{"num_hidden_layers": 8, "hidden_size": 512, "num_attention_heads": 4, "num_key_value_heads": 4, "head_dim": 64, "intermediate_size": 2048, "vocab_size": 16384, "hidden_act": "swiglu", "norm": "rmsnorm", "norm_place": "pre", "norm_eps": 1e-05, "positions": "rope", "rope_theta": 12400.0, "rope_fraction": 1.0, "qk_norm": false, "attn_scale": 0.125, "bias": "none", "tie_word_embeddings": false, "parallel_block": false, "init": "uniform", "init_std_qkv": 0.0188, "init_std_o": 0.0, "init_std_up": 0.0188, "init_std_down": 0.0, "optimizer": "adamw", "learning_rate": 0.00089, "beta1": 0.95, "beta2": 0.99, "weight_decay": 0.088, "lr_head": 0.00476, "warmup_steps": 260, "schedule": "wsd", "decay_fraction": 0.283, "decay_shape": "linear", "final_lr_fraction": 0.0, "batch_tokens": 131072, "max_seq_len": 768, "doc_mask": true, "train_tokens": 845500000, "max_steps": 6451, "dataset": "wikipedia_en"}
Each number is 50 + 15 x the weight over its row's rms, rounded and kept within 0 to 99. Layers, rows and columns count from 0. The size before them is the row's rms in percent of the matrix's.

# layer 3 MLP down (transposed), 2048x512, rms 0.0509, rows 1722-1793, columns 448-479
099:29 53 60 31 56 69 49 32 68 54 32 48 44 54 21 48 31 39 53 15 57 53 57 80 64 66 32 39 59 27 39 38
101:56 45 42 63 59 36 48 38 69 55 47 56 56 41 49 56 72 30 42 30 61 53 64 21 65 41 62 32 55 96 21 40
097:57 47 30 47 68 59 36 51 36 76 60 37 45 50 54 36 77 40 47 49 49 84 48 34 36 46 22 53 42 45 45 57
100:55 44 59 53 21 57 27 67 57 52 58 65 61 39 53 37 41 40 40 46 27 54 82 66 59 58 65 63 52 85 54 46
108:49 52 39 67 46 49 61 53 51 57 59 54 54 78 52 61 55 58 49 50 75 57 55 68 38 50 47 45 55 85 64 57
097:57 55 63 37 55 49 39 32 45 47 48 67 54 56 75 70 62 51 49 61 63 70 67 36 70 41 32 38 44 29 45 75
101:52 33 30 61 62 48 33 65 68 24 46 48 53 59 55 56 32 74 46 45 35 59 37 28 72 78 19 67 56 68 33 75
099:17 65 49 80 19 32 54 46 51 54 52 54 59 30 55 66 56 58 45 48 40 56 58 56 46 24 54 55 57 69 47 29
101:56 44 64 32 58 67 66 48 44 51 60 67 55 53 44 50 34 74 40 59 64 83 57 49 34 48 57 31 49 60 45 57
096:44 45 75 56 36 77 60 50 54 21 53 73 59 62 31 79 40 46 37 31 40 50 50 28 40 52 37 55 75 67 45 50
104:69 64 37 60 39 38 38 39 66 45 44 50 66 39 65 54 47 85 63 42 47 69 55 55 64 33 30 71 59 40 49 48
100:70 54 32 47 63 51 62 56 55 56 42 54 36 59 39 50 46 58 57 52 62 54 49 69 79 72 62 55 53 64 44 56
095:57 51 32 51 50 45 62 57 64 33 60 56 82 54 43 37 44 64 41 44 54 39 45 32 57 57 61 66 37 41 39 43
100:49 44 56 44 44 37 73 18 41 56 53 41 34 69 65 43 59 42 39 26 55 36 45 44 41 55 71 80 40 47 33 54
102:80 47 67 45 52 21 50 43 51 67 41 53 37 55 64 54 56 85 37 26 60 38 19 66 72 56 59 61 57 31 48 63
100:42 56 57 58 29 74 54 38 56 49 43 43 34 27 47 38 49 74 68 39 52 55 42 74 73 26 64 41 66 05 76 29
097:51 38 55 45 50 64 49 48 47 63 52 68 39 70 88 57 53 50 68 52 39 64 39 60 51 36 73 52 57 47 35 47
101:62 55 56 56 25 70 50 35 30 69 78 53 62 30 50 21 60 46 27 35 57 54 68 52 44 36 69 50 43 63 52 55
098:46 58 56 75 51 58 00 48 41 37 59 44 64 45 43 51 33 23 70 32 38 80 60 57 35 12 61 63 55 75 34 47
098:52 27 53 22 68 56 54 48 52 63 40 66 50 33 50 51 57 40 35 43 73 60 70 56 64 38 41 42 56 33 41 35
101:23 65 51 71 41 46 42 43 40 25 48 59 52 79 37 42 85 68 51 61 52 25 66 37 59 47 67 51 28 49 46 25
099:31 84 60 50 61 41 49 48 43 62 40 39 34 63 66 49 54 56 55 26 61 48 15 49 43 35 28 44 42 39 42 59
101:48 37 34 51 58 67 58 52 40 62 41 42 48 32 52 55 57 36 52 63 43 40 63 49 43 36 56 42 36 50 50 42
089:72 34 50 34 57 27 44 48 59 34 62 47 26 47 43 36 57 24 36 37 30 35 46 42 56 40 44 33 43 58 56 49
102:46 29 71 78 50 40 35 35 56 65 72 76 52 57 53 49 53 87 51 35 63 45 46 52 57 47 56 48 35 78 78 55
102:38 73 33 69 54 45 36 69 38 70 46 33 44 63 35 63 71 49 41 43 44 31 27 70 48 26 44 53 48 35 46 63
096:41 46 52 29 57 49 48 45 59 50 55 33 42 50 80 39 58 45 64 52 31 52 63 17 24 61 51 58 42 46 49 55
103:56 44 54 31 67 58 35 48 58 47 44 38 50 69 38 50 65 37 74 43 55 21 49 61 43 38 17 54 72 32 46 48
100:64 33 36 54 49 45 64 50 61 49 34 66 50 41 57 24 62 55 41 51 76 29 48 57 49 45 62 60 40 62 61 38
098:42 35 47 63 65 58 44 42 34 84 63 09 54 30 76 65 49 56 54 33 44 32 54 53 56 54 42 43 36 52 28 61
107:21 72 46 35 46 49 46 34 42 51 65 51 38 73 63 42 26 76 42 74 45 42 03 43 44 40 25 63 64 56 43 44
100:55 52 34 80 70 61 54 50 71 65 42 25 48 79 46 54 59 46 59 50 47 55 50 26 57 45 37 50 38 57 45 58
105:68 46 40 30 32 46 63 69 39 52 24 55 73 59 59 65 40 51 51 46 29 29 44 39 19 41 38 71 17 59 53 36
100:78 61 66 37 46 44 22 46 41 63 35 60 86 16 42 30 74 50 54 48 52 66 23 54 50 52 45 55 63 58 43 63
113:75 52 63 48 54 41 33 29 21 66 61 63 79 82 36 67 25 49 49 78 48 38 49 77 72 46 46 52 45 49 36 45
096:61 65 28 35 50 40 36 49 50 58 40 49 60 67 50 48 56 52 54 32 35 32 29 40 67 41 54 61 22 29 72 53
112:44 62 45 62 57 44 47 44 37 54 66 71 68 65 81 74 35 49 70 67 52 61 51 49 42 42 47 33 45 60 44 61
101:68 52 63 64 71 44 48 58 60 58 43 52 27 70 50 67 45 42 66 64 62 48 55 34 64 46 45 52 53 54 38 43
102:54 86 50 50 54 41 33 46 54 65 41 70 48 73 42 60 59 44 77 44 48 64 48 42 30 38 59 44 57 25 27 48
102:53 34 40 57 62 54 53 32 45 37 38 55 65 36 39 36 44 36 23 59 63 57 61 51 44 45 46 37 64 46 73 58
098:76 46 38 64 34 52 48 67 38 79 56 67 23 33 45 51 55 35 31 34 49 58 55 73 64 47 47 60 54 48 71 47
100:40 45 59 38 50 73 38 43 58 69 48 34 49 57 31 52 55 92 43 36 59 47 35 61 52 37 49 59 43 55 48 33
099:73 40 23 49 50 44 29 59 54 52 39 51 55 33 64 59 48 35 41 68 36 56 37 31 14 67 56 48 64 37 50 41
103:28 36 19 51 28 58 69 68 48 35 48 38 42 49 60 50 67 45 67 60 33 57 47 40 42 39 59 46 37 66 61 46
100:79 42 52 52 37 36 68 66 38 51 72 43 46 61 49 63 48 26 43 86 15 43 51 27 62 40 53 56 61 40 39 66
099:48 37 59 57 34 68 48 46 76 32 60 15 61 74 55 76 44 45 41 41 47 46 60 38 30 51 51 46 51 52 81 69
099:65 50 59 44 63 60 46 46 75 70 74 69 88 61 58 43 35 47 68 53 77 65 31 65 31 27 44 53 42 53 55 30
094:42 60 60 37 70 57 53 48 40 29 51 61 52 54 56 33 58 42 43 52 53 63 27 57 62 83 51 88 40 19 50 82
099:50 67 54 23 41 36 45 40 45 73 36 31 52 60 36 48 49 37 58 70 29 45 46 54 49 54 51 51 51 54 71 62
102:54 80 68 67 35 48 27 62 30 64 68 43 37 66 32 39 48 24 45 54 57 70 51 45 51 52 51 64 39 62 63 65
101:40 56 48 26 30 90 53 59 61 49 57 44 78 47 57 32 30 24 38 48 36 68 55 69 47 37 67 48 59 49 24 31
095:28 64 64 35 67 39 51 69 55 72 41 73 56 42 65 19 43 33 14 37 80 64 43 68 44 63 51 28 34 32 49 59
091:37 49 76 42 52 32 37 57 69 48 68 44 40 49 67 46 63 43 50 49 24 79 47 51 68 34 53 73 26 47 52 41
103:56 39 49 65 38 52 47 23 36 28 48 80 28 35 65 58 44 47 99 57 64 61 71 41 67 67 74 32 51 54 56 39
101:51 77 58 37 56 68 54 47 53 54 55 68 67 51 56 53 61 79 65 54 43 32 30 34 41 38 43 53 22 57 33 47
106:70 53 32 46 33 62 22 36 30 65 61 37 62 52 53 38 91 67 42 33 53 48 50 34 55 82 56 30 32 40 48 51
101:51 47 41 52 38 20 50 50 52 53 61 53 58 32 64 71 57 76 47 37 10 32 41 42 43 43 57 49 88 62 49 68
099:44 50 47 48 51 77 20 59 50 69 62 61 45 82 48 48 73 47 82 61 45 46 54 52 54 38 19 27 54 37 57 33
109:73 48 54 48 49 29 52 42 27 43 16 36 70 25 49 67 74 69 42 31 69 67 65 67 41 56 42 58 38 45 58 52
099:58 25 43 36 74 61 33 64 47 34 59 65 55 44 58 61 54 41 55 34 60 53 80 42 45 72 49 40 32 34 46 69
101:48 63 48 73 55 59 37 45 57 37 37 50 64 50 53 53 47 64 69 54 40 39 24 67 21 44 50 86 50 37 55 37
105:59 53 55 35 38 58 58 64 51 71 69 57 47 39 55 45 53 32 68 44 56 27 54 45 75 47 57 52 41 52 32 64
103:49 43 66 45 32 50 56 71 55 46 39 31 62 38 49 65 49 58 57 38 65 25 51 63 62 65 55 45 26 41 47 44
099:58 49 70 43 82 44 38 41 28 46 46 66 61 42 49 40 52 68 39 56 47 56 56 45 60 58 55 57 20 48 55 35
100:60 54 35 49 32 55 67 61 35 31 38 49 56 68 58 58 52 56 58 33 39 37 66 62 20 31 23 37 41 64 34 47
101:43 40 59 52 36 53 27 37 56 41 54 52 55 79 61 66 34 46 32 46 52 49 29 34 30 37 63 51 56 68 57 37
096:48 53 70 64 67 27 34 63 30 32 53 65 81 21 33 73 52 43 27 36 21 68 46 41 42 33 51 54 60 38 51 50
104:36 73 70 58 67 61 61 34 47 65 47 58 60 63 60 42 49 52 69 77 42 73 52 50 87 27 39 85 59 50 14 60
099:32 44 39 05 42 61 53 60 34 43 51 54 33 68 46 50 48 46 52 30 53 76 71 43 33 89 47 73 45 56 49 71
100:46 67 51 60 34 45 85 33 47 52 62 44 65 43 37 48 45 55 43 34 77 91 59 36 44 44 54 23 34 33 47 23
099:42 56 64 28 49 59 73 49 43 70 67 63 52 48 56 43 67 92 47 57 36 58 23 44 39 40 43 44 59 35 49 55
104:33 44 65 61 52 71 52 40 36 65 56 43 31 29 61 36 78 31 46 71 68 50 33 31 39 55 75 43 67 30 62 26
# layer 3 MLP gate, 2048x512, rms 0.0559, rows 1723-1793, columns 448-479
100:30 53 45 48 48 33 57 48 56 58 33 35 35 25 32 29 51 23 54 62 33 36 40 40 66 67 67 43 79 58 47 77
103:87 47 67 58 60 57 62 39 36 50 49 48 65 25 37 54 26 45 19 53 47 55 39 43 58 33 43 31 55 73 57 89
108:41 60 65 52 62 65 67 18 31 82 29 57 35 67 50 29 39 46 44 77 38 33 66 43 72 51 45 47 07 50 48 76
110:81 45 51 28 32 47 72 37 44 32 17 74 58 17 61 39 75 45 70 49 44 49 49 42 40 39 48 59 55 38 49 59
094:65 54 89 33 76 59 53 30 48 61 40 35 41 73 64 66 39 77 68 57 61 44 50 36 34 55 15 47 54 41 40 60
097:29 78 60 61 23 46 37 47 48 38 66 37 39 69 92 44 52 45 27 37 38 51 36 31 47 56 41 60 30 61 43 36
099:55 53 60 35 36 70 90 42 64 60 33 45 31 54 49 62 68 50 69 56 59 47 63 18 26 25 44 53 09 44 60 46
104:50 43 71 68 95 41 61 42 49 38 43 46 31 59 67 54 64 24 40 61 52 47 53 38 55 62 38 61 33 42 34 45
107:56 47 34 61 60 62 29 60 62 29 29 59 55 52 55 45 19 73 61 55 10 63 48 68 61 47 16 48 71 63 52 55
098:64 32 48 27 26 44 39 26 69 44 62 72 51 45 61 51 40 43 42 60 53 38 64 16 63 51 68 48 85 69 29 63
097:36 47 34 71 66 47 57 43 51 48 49 58 62 49 48 50 43 42 52 52 60 56 56 35 52 29 83 17 76 59 46 57
095:35 44 48 56 44 78 83 39 46 60 46 38 33 42 60 40 47 35 41 50 54 41 70 00 85 50 49 41 31 75 31 54
096:55 49 33 38 55 49 79 39 28 43 52 62 49 65 73 65 57 50 40 73 24 57 84 70 55 57 49 49 67 31 29 42
101:43 62 55 69 22 69 82 32 72 62 63 44 73 39 65 43 39 35 50 64 67 42 43 37 75 49 28 34 77 55 98 58
102:21 35 17 36 47 47 44 51 34 36 25 51 29 38 53 66 66 42 27 66 33 56 66 53 52 57 70 59 22 77 53 42
094:64 37 40 45 30 56 49 50 36 68 57 49 45 38 56 25 44 36 23 53 70 54 52 10 29 50 65 62 41 42 17 47
104:70 45 76 48 81 37 66 66 40 46 66 29 46 37 57 44 51 34 68 54 62 34 18 39 45 63 55 24 78 71 61 62
102:57 25 26 16 45 32 47 58 76 46 26 21 02 69 58 44 47 60 61 49 26 45 45 39 79 73 35 41 53 32 37 81
102:64 33 37 60 43 42 62 60 38 50 33 39 52 70 54 54 47 56 39 42 69 76 33 64 52 36 77 28 54 53 43 65
096:40 66 37 40 24 59 11 43 64 50 58 44 63 41 66 54 61 59 64 60 41 16 83 53 42 49 47 77 47 40 68 58
106:38 91 63 62 59 53 54 30 42 31 66 57 46 55 43 60 57 47 52 64 60 36 43 38 53 35 30 42 29 74 51 61
096:51 40 45 41 65 56 67 31 41 78 32 41 17 40 38 56 35 49 32 64 54 71 55 39 61 24 36 34 59 69 45 52
092:39 40 38 54 53 64 41 77 37 58 59 43 35 40 32 51 38 57 66 48 35 38 66 67 41 56 35 48 74 40 21 47
114:69 26 25 76 75 45 59 54 35 59 25 74 51 53 30 28 58 55 45 53 54 45 55 51 56 60 70 24 65 61 56 50
099:58 77 68 57 67 34 47 78 44 70 41 45 25 49 46 29 59 60 53 74 63 28 60 35 71 55 43 39 27 46 24 70
097:24 66 53 29 55 61 46 40 62 42 34 35 76 55 51 60 59 70 40 19 45 57 39 34 53 51 47 49 57 68 43 40
110:65 45 53 61 50 46 35 32 53 91 44 59 43 55 65 51 58 49 72 36 55 45 60 33 43 25 43 31 42 28 44 84
101:29 54 55 55 26 63 58 73 53 65 40 47 54 80 57 24 43 40 80 46 24 63 24 56 47 52 43 40 65 78 43 86
105:52 44 42 47 45 52 57 41 72 58 65 36 52 60 34 48 53 63 48 78 54 51 65 52 51 34 44 27 50 70 43 36
107:76 43 19 57 24 55 66 38 37 47 44 66 56 74 70 54 53 40 46 70 32 38 31 47 37 34 46 50 26 47 56 57
104:77 41 56 35 50 42 74 51 67 35 13 59 52 62 52 44 71 38 43 56 39 38 53 40 39 33 39 44 46 71 66 48
102:23 49 46 61 36 61 57 29 62 71 22 61 44 47 70 55 24 20 60 53 49 36 67 72 81 45 67 42 74 70 53 67
094:16 25 58 39 55 46 32 60 57 43 30 27 39 57 77 51 32 73 52 55 55 28 42 43 83 35 74 63 30 80 39 58
104:54 34 61 40 52 75 61 61 66 43 47 59 52 32 62 34 57 58 47 70 71 29 51 34 48 33 64 56 69 31 53 50
097:58 43 44 32 53 50 67 29 45 43 55 50 44 42 63 44 72 38 39 33 75 00 70 59 33 50 50 43 43 55 64 46
106:63 29 46 66 38 34 57 58 28 37 42 46 44 55 36 56 76 34 42 50 46 46 43 72 69 33 68 46 43 76 62 52
098:40 32 61 20 56 55 37 33 59 70 50 54 43 58 63 65 36 44 55 35 68 36 28 32 77 55 41 54 44 40 32 52
099:41 38 32 35 44 57 45 64 50 38 42 55 68 62 22 52 49 64 50 45 15 58 32 51 40 56 77 53 67 76 69 60
097:61 38 49 47 22 64 54 26 41 64 63 48 44 57 43 49 69 33 45 66 74 33 80 51 31 49 40 65 56 50 26 27
095:69 52 46 51 46 51 47 29 28 56 25 56 15 32 64 22 48 45 76 52 66 08 55 57 46 39 42 86 37 52 53 50
097:23 67 46 41 17 77 53 50 60 14 56 47 49 47 47 43 50 44 49 51 28 49 56 40 17 45 37 46 81 22 23 52
095:45 36 36 87 42 44 46 39 44 54 13 48 42 60 26 28 32 66 50 77 32 74 12 32 28 55 50 51 57 69 61 65
107:64 43 27 51 41 41 39 13 60 63 53 72 38 64 45 45 61 52 59 57 54 38 36 57 56 33 44 60 68 65 68 35
101:67 29 41 48 50 63 29 49 42 71 58 18 36 57 38 66 31 17 51 52 42 65 56 62 64 14 86 67 44 61 37 94
101:30 50 63 48 46 36 44 23 20 28 50 49 50 60 50 55 28 46 65 63 41 53 36 51 53 46 36 58 31 47 61 50
095:47 67 23 39 58 48 39 45 45 51 44 52 47 37 64 31 52 51 49 42 38 36 54 27 48 25 64 18 52 63 53 40
094:49 41 36 21 71 49 32 60 73 48 65 40 05 82 71 43 17 32 71 62 52 40 43 33 46 44 42 42 39 33 65 66
097:47 63 28 24 62 16 44 24 61 51 68 48 25 17 57 40 36 45 55 58 34 34 58 29 53 45 58 54 50 44 54 62
099:51 50 52 56 50 50 31 41 56 35 47 61 60 64 35 41 27 28 43 61 57 54 43 19 41 59 17 32 84 74 75 28
096:77 56 42 39 50 36 78 36 47 36 44 59 40 63 65 54 57 26 57 66 69 43 44 01 70 37 68 57 56 54 68 49
094:27 37 52 32 55 63 47 49 65 31 36 39 44 48 53 69 42 69 39 57 40 72 69 31 17 55 65 57 33 61 62 55
085:69 37 26 59 43 84 66 67 41 66 48 60 62 46 54 59 64 68 62 61 41 54 39 66 16 32 67 61 78 42 43 59
099:78 48 62 58 39 53 55 78 39 14 56 72 65 56 40 55 46 63 59 46 53 36 48 69 53 74 58 14 40 71 55 51
101:71 53 41 71 36 68 35 37 46 29 52 63 18 67 48 73 45 33 62 60 76 27 42 29 41 37 34 51 64 54 35 85
109:38 49 56 38 64 50 68 47 40 59 21 56 66 35 57 46 70 23 29 45 52 36 51 54 37 69 49 73 54 77 46 69
096:42 53 37 43 52 53 39 37 51 45 53 48 24 57 46 54 29 54 46 43 61 40 20 45 36 62 57 60 53 36 31 61
097:68 40 35 41 55 50 47 35 15 59 54 46 67 29 57 32 50 62 52 44 61 48 76 42 50 60 33 86 58 55 44 60
105:29 52 61 57 37 34 49 40 43 27 49 59 62 38 76 60 33 51 56 59 20 59 61 39 58 67 44 42 61 71 44 74
095:42 57 54 53 52 65 61 25 39 63 45 30 48 69 43 53 58 32 64 67 54 42 61 36 66 51 78 74 71 24 33 20
098:34 15 74 11 49 50 25 52 46 34 28 14 53 73 70 65 42 57 39 48 48 44 55 32 50 63 44 49 51 38 48 72
107:58 70 26 51 57 66 41 51 42 27 49 68 41 52 35 23 66 35 57 41 35 32 49 41 32 44 58 12 49 49 64 50
099:45 69 50 44 37 46 55 25 31 46 42 50 44 46 52 63 61 92 43 31 57 45 63 54 39 66 58 38 51 61 42 44
097:52 56 30 58 88 61 65 23 42 53 42 55 80 51 64 26 35 56 29 65 50 39 46 59 65 52 46 32 69 47 54 56
094:73 56 46 63 39 45 48 69 05 17 31 62 56 58 47 38 58 25 34 40 54 55 46 48 48 30 50 38 35 55 55 47
096:68 45 65 52 60 62 59 47 43 50 74 71 27 50 44 69 48 36 48 60 56 51 42 40 65 52 42 44 48 55 69 59
108:38 38 59 41 57 54 63 27 29 55 45 38 43 73 21 46 70 77 59 47 62 33 50 34 65 53 45 37 60 39 43 40
107:27 72 15 38 58 42 70 47 10 47 41 73 59 33 49 54 34 49 67 51 38 39 40 40 41 59 70 60 81 39 76 59
094:44 59 28 45 55 57 28 61 28 55 57 37 54 35 77 58 65 67 39 39 48 60 67 50 55 60 67 55 48 69 30 49
093:87 57 22 39 37 47 31 51 22 24 68 52 48 55 41 46 53 59 48 76 45 31 68 66 76 85 27 42 56 65 39 62
096:67 44 35 50 52 52 67 72 41 67 59 77 70 45 37 74 66 42 54 68 47 51 46 65 34 38 99 99 72 62 46 57
102:38 52 48 49 51 56 54 27 41 64 29 45 03 55 58 46 54 34 66 58 28 28 41 59 30 61 60 40 71 53 74 34
# layer 3 MLP up, 2048x512, rms 0.0528, rows 1723-1793, columns 448-479
099:26 60 43 74 46 37 37 42 36 28 57 39 35 64 43 33 44 43 57 43 34 51 62 45 63 52 68 27 66 82 46 83
095:76 79 59 54 51 61 52 11 50 75 62 47 58 67 14 65 52 49 41 38 49 58 77 53 45 63 03 49 57 45 61 73
102:55 51 45 17 33 40 23 58 48 55 56 32 41 51 39 44 61 74 54 30 39 45 55 54 43 53 79 60 46 76 85 54
109:66 66 54 60 68 30 47 49 53 55 61 52 62 70 56 52 60 71 48 38 51 66 50 53 69 52 58 41 61 57 42 40
097:54 74 79 54 53 41 76 45 43 44 47 34 49 37 50 46 62 44 62 15 76 51 58 73 64 63 71 56 51 44 41 58
100:78 72 44 65 53 27 60 40 48 55 55 51 52 30 63 45 67 48 53 23 59 28 64 52 40 67 53 42 56 72 70 30
101:53 71 59 73 35 61 45 70 62 46 52 58 59 43 67 46 64 45 45 36 66 75 70 33 61 57 14 49 42 40 40 54
103:73 67 52 62 62 44 65 41 26 62 48 73 49 62 71 50 58 51 46 52 35 58 47 65 91 24 50 15 62 37 50 58
099:68 45 51 58 61 51 60 58 63 28 59 51 50 70 65 45 44 56 50 21 37 39 39 46 66 43 22 52 48 75 43 24
101:48 60 40 45 48 61 59 65 72 41 75 34 50 42 47 59 56 73 60 46 61 73 48 27 57 60 63 59 44 35 49 13
097:45 35 34 38 79 54 63 48 58 63 56 59 50 67 52 38 57 74 62 51 62 53 64 49 76 54 12 44 51 29 40 53
098:75 44 65 36 59 52 51 24 26 61 46 40 61 48 50 63 54 57 57 40 35 89 69 50 55 62 74 35 57 52 62 37
098:59 43 35 48 65 44 44 68 88 40 50 33 51 38 46 50 55 51 63 65 76 42 54 76 41 55 67 38 34 44 66 03
099:46 41 62 30 55 50 59 58 58 48 48 61 34 32 87 40 27 75 63 35 34 48 26 53 54 52 46 28 56 49 51 66
100:54 46 69 41 46 57 47 50 52 53 39 58 66 37 50 68 55 69 72 64 33 44 48 66 43 22 82 45 42 41 48 71
099:15 47 49 65 24 38 65 49 51 48 47 52 60 40 54 19 62 56 60 41 39 33 74 20 33 51 49 46 48 59 61 67
102:69 51 29 79 44 53 38 74 33 45 37 57 51 45 45 27 51 77 35 29 62 56 38 59 17 28 58 53 43 54 41 50
096:32 36 45 36 51 28 53 22 76 55 35 30 33 47 49 25 41 48 77 09 39 75 74 45 45 52 34 50 40 72 35 62
098:43 37 27 54 34 74 45 23 48 60 91 48 80 56 61 14 58 38 51 79 62 48 23 42 65 42 39 31 64 53 34 61
101:49 48 25 62 61 41 55 56 35 47 46 43 45 68 69 54 62 65 49 23 40 50 67 61 74 71 64 61 23 48 94 56
100:26 81 45 55 48 60 38 33 33 34 44 55 30 23 67 76 76 58 53 33 65 61 53 23 16 29 26 51 22 55 34 56
100:34 82 23 65 65 57 43 64 74 47 59 30 37 52 51 46 38 38 56 20 41 55 24 61 42 64 45 32 64 58 85 39
092:49 64 42 74 62 73 64 61 42 81 54 58 49 30 47 54 65 59 83 51 61 49 55 62 51 58 49 59 42 34 49 35
100:39 59 41 49 46 61 14 49 45 76 52 61 50 77 65 22 62 64 54 64 42 51 71 46 60 29 38 65 67 64 51 56
105:50 37 66 68 63 66 84 38 70 52 29 07 48 31 33 66 52 34 39 69 33 32 47 38 53 46 63 90 44 26 39 63
102:52 51 58 36 60 26 31 50 42 46 53 42 10 18 38 35 54 19 72 55 67 39 69 54 33 52 49 45 34 48 59 56
102:78 54 88 46 33 41 52 44 69 34 33 37 59 68 44 48 54 56 42 33 58 42 39 53 60 64 17 48 51 36 39 53
097:59 50 38 20 53 49 82 58 35 44 56 55 39 30 51 38 45 66 65 48 42 50 29 45 52 54 58 70 56 59 68 44
096:45 17 53 74 79 45 18 41 62 71 45 70 70 51 68 34 32 70 64 60 46 79 55 51 49 30 39 47 57 84 49 48
101:59 56 30 22 49 64 42 32 14 43 67 70 46 45 48 65 41 53 61 38 47 57 34 51 37 76 55 63 54 65 55 68
098:34 64 47 57 42 45 61 49 53 54 52 36 56 50 67 39 69 65 59 60 54 34 40 32 48 14 48 63 57 41 53 48
103:44 54 41 75 55 54 69 64 34 39 45 76 50 72 50 47 70 45 35 24 37 62 33 77 46 44 79 46 54 55 44 53
099:86 56 63 59 54 68 48 36 58 67 65 40 44 36 52 84 51 56 72 46 43 62 49 53 75 42 41 25 40 48 67 41
116:60 67 53 48 25 59 78 31 44 75 33 60 46 78 28 47 45 54 14 51 60 42 32 59 64 46 69 37 72 45 46 49
098:66 66 40 63 45 73 27 47 48 43 75 44 37 78 52 76 27 27 38 52 47 53 41 54 53 44 52 39 41 51 68 45
115:54 49 38 54 44 54 54 43 44 46 44 75 69 67 85 57 58 51 38 50 48 35 46 56 68 62 27 73 73 50 67 52
101:11 55 62 67 59 65 64 21 48 42 51 57 34 43 56 84 34 40 54 64 44 65 49 77 86 57 38 50 52 37 49 45
101:56 38 39 54 33 46 16 55 56 30 54 63 40 52 60 46 65 34 60 49 43 51 31 75 40 39 21 64 42 46 34 51
099:44 29 42 71 31 58 52 43 74 52 33 44 53 55 48 45 64 33 34 52 34 40 64 45 75 62 66 56 56 51 44 45
096:32 75 47 46 64 34 54 08 62 53 63 85 45 14 58 68 46 61 61 49 60 32 54 25 48 60 36 51 60 80 75 56
102:43 51 52 37 62 58 65 36 43 44 56 33 48 48 38 30 39 59 24 70 37 40 62 15 50 55 64 69 58 45 15 48
099:64 53 35 38 45 29 42 58 61 51 31 43 34 33 25 46 64 43 62 23 45 81 54 04 70 67 45 51 42 24 59 46
103:40 66 52 47 35 70 51 61 55 43 72 53 58 22 61 26 51 58 54 11 55 56 73 40 22 20 54 43 26 28 40 62
100:18 59 51 32 49 48 62 63 72 55 63 62 30 61 61 34 45 48 74 17 52 61 69 63 49 32 73 49 58 69 40 88
101:48 63 53 71 39 32 44 50 39 35 67 50 73 46 59 46 57 40 42 57 48 27 52 70 49 58 32 58 55 39 32 15
097:61 66 73 41 40 71 61 47 36 62 69 49 53 64 38 60 44 32 46 67 79 56 32 46 45 62 43 53 41 57 64 37
097:41 49 71 63 59 53 52 63 52 79 28 36 50 24 58 09 55 19 58 37 60 67 46 43 39 61 27 70 55 69 60 43
096:83 28 26 27 34 49 74 37 49 49 38 49 57 59 42 44 37 33 45 31 39 45 52 70 44 46 80 42 48 74 35 40
100:47 43 31 55 59 30 42 66 43 29 50 59 43 38 56 68 67 53 51 64 23 51 54 41 55 16 47 62 36 43 78 44
101:58 87 33 38 84 76 58 37 46 45 29 56 55 51 68 66 85 45 37 65 69 58 73 00 73 65 42 54 29 43 52 48
095:65 37 26 38 73 51 40 53 46 46 87 44 56 47 36 47 54 62 73 54 36 49 36 23 60 59 68 82 47 45 48 47
090:53 75 63 72 42 69 44 66 54 59 41 89 48 50 39 66 52 52 67 68 47 50 60 28 26 50 47 50 51 55 36 91
101:38 41 37 46 31 47 48 40 65 49 49 71 21 44 47 19 40 46 29 30 35 59 92 65 45 39 53 84 91 66 45 87
096:57 61 49 37 28 52 46 64 68 42 18 30 72 41 56 42 63 39 63 74 56 33 76 53 74 26 69 47 52 54 28 56
105:72 68 51 33 40 53 27 32 39 45 36 20 39 36 55 73 80 76 63 39 46 65 39 72 40 57 58 36 29 31 36 43
098:55 50 55 55 52 43 44 34 00 66 61 45 50 70 36 57 60 35 53 43 48 41 37 45 20 54 57 28 58 52 28 63
098:40 41 43 40 44 50 54 33 64 59 12 80 12 53 56 66 13 63 34 52 53 49 64 54 61 38 65 54 31 55 31 38
104:66 56 63 30 51 38 81 39 56 22 35 41 45 79 51 44 59 41 75 25 64 65 52 77 51 38 53 28 18 45 37 50
098:53 36 17 49 60 65 58 59 51 46 53 70 52 62 42 34 54 42 48 44 48 57 64 73 60 39 61 59 45 45 45 59
100:52 74 65 48 72 40 84 37 40 41 50 31 64 40 62 42 44 27 27 47 67 38 58 58 48 55 59 36 39 60 39 47
101:58 33 44 40 22 35 62 43 55 52 25 57 17 43 75 45 40 49 20 69 41 74 67 64 63 59 39 51 59 69 47 70
102:37 35 58 49 68 58 71 56 26 77 73 50 69 45 50 53 51 56 70 44 61 49 56 42 46 41 74 34 41 49 40 40
097:58 48 59 63 46 35 45 52 60 12 58 49 29 35 59 40 45 50 34 51 40 41 69 34 50 88 53 42 39 65 71 29
102:54 62 76 71 40 57 45 84 44 20 72 49 59 44 32 47 62 22 41 68 46 52 62 36 75 46 31 43 35 46 65 41
100:76 52 28 55 31 64 82 29 68 51 29 47 78 67 40 48 56 55 57 40 35 38 43 53 56 51 26 79 67 55 57 30
093:76 55 54 26 63 64 57 45 40 60 43 63 49 65 48 55 79 43 48 45 75 23 55 55 56 27 54 54 18 57 54 70
103:50 38 66 51 52 59 55 40 56 42 64 46 60 27 71 54 22 58 67 35 74 58 38 54 62 58 48 46 28 50 46 27
099:38 59 47 74 27 25 32 30 29 42 43 37 46 80 41 34 21 68 31 57 21 54 28 49 48 44 48 48 54 58 39 26
099:27 42 41 63 19 46 58 71 55 54 58 18 21 61 24 34 26 44 60 30 37 49 65 34 57 57 57 63 29 46 40 30
098:51 55 47 45 63 52 57 49 53 40 29 47 50 51 55 77 29 56 48 55 58 49 55 59 13 23 60 46 59 46 58 45
102:59 77 47 45 52 51 56 40 63 53 31 22 53 38 66 28 50 33 28 51 53 58 46 31 54 39 45 47 57 60 60 47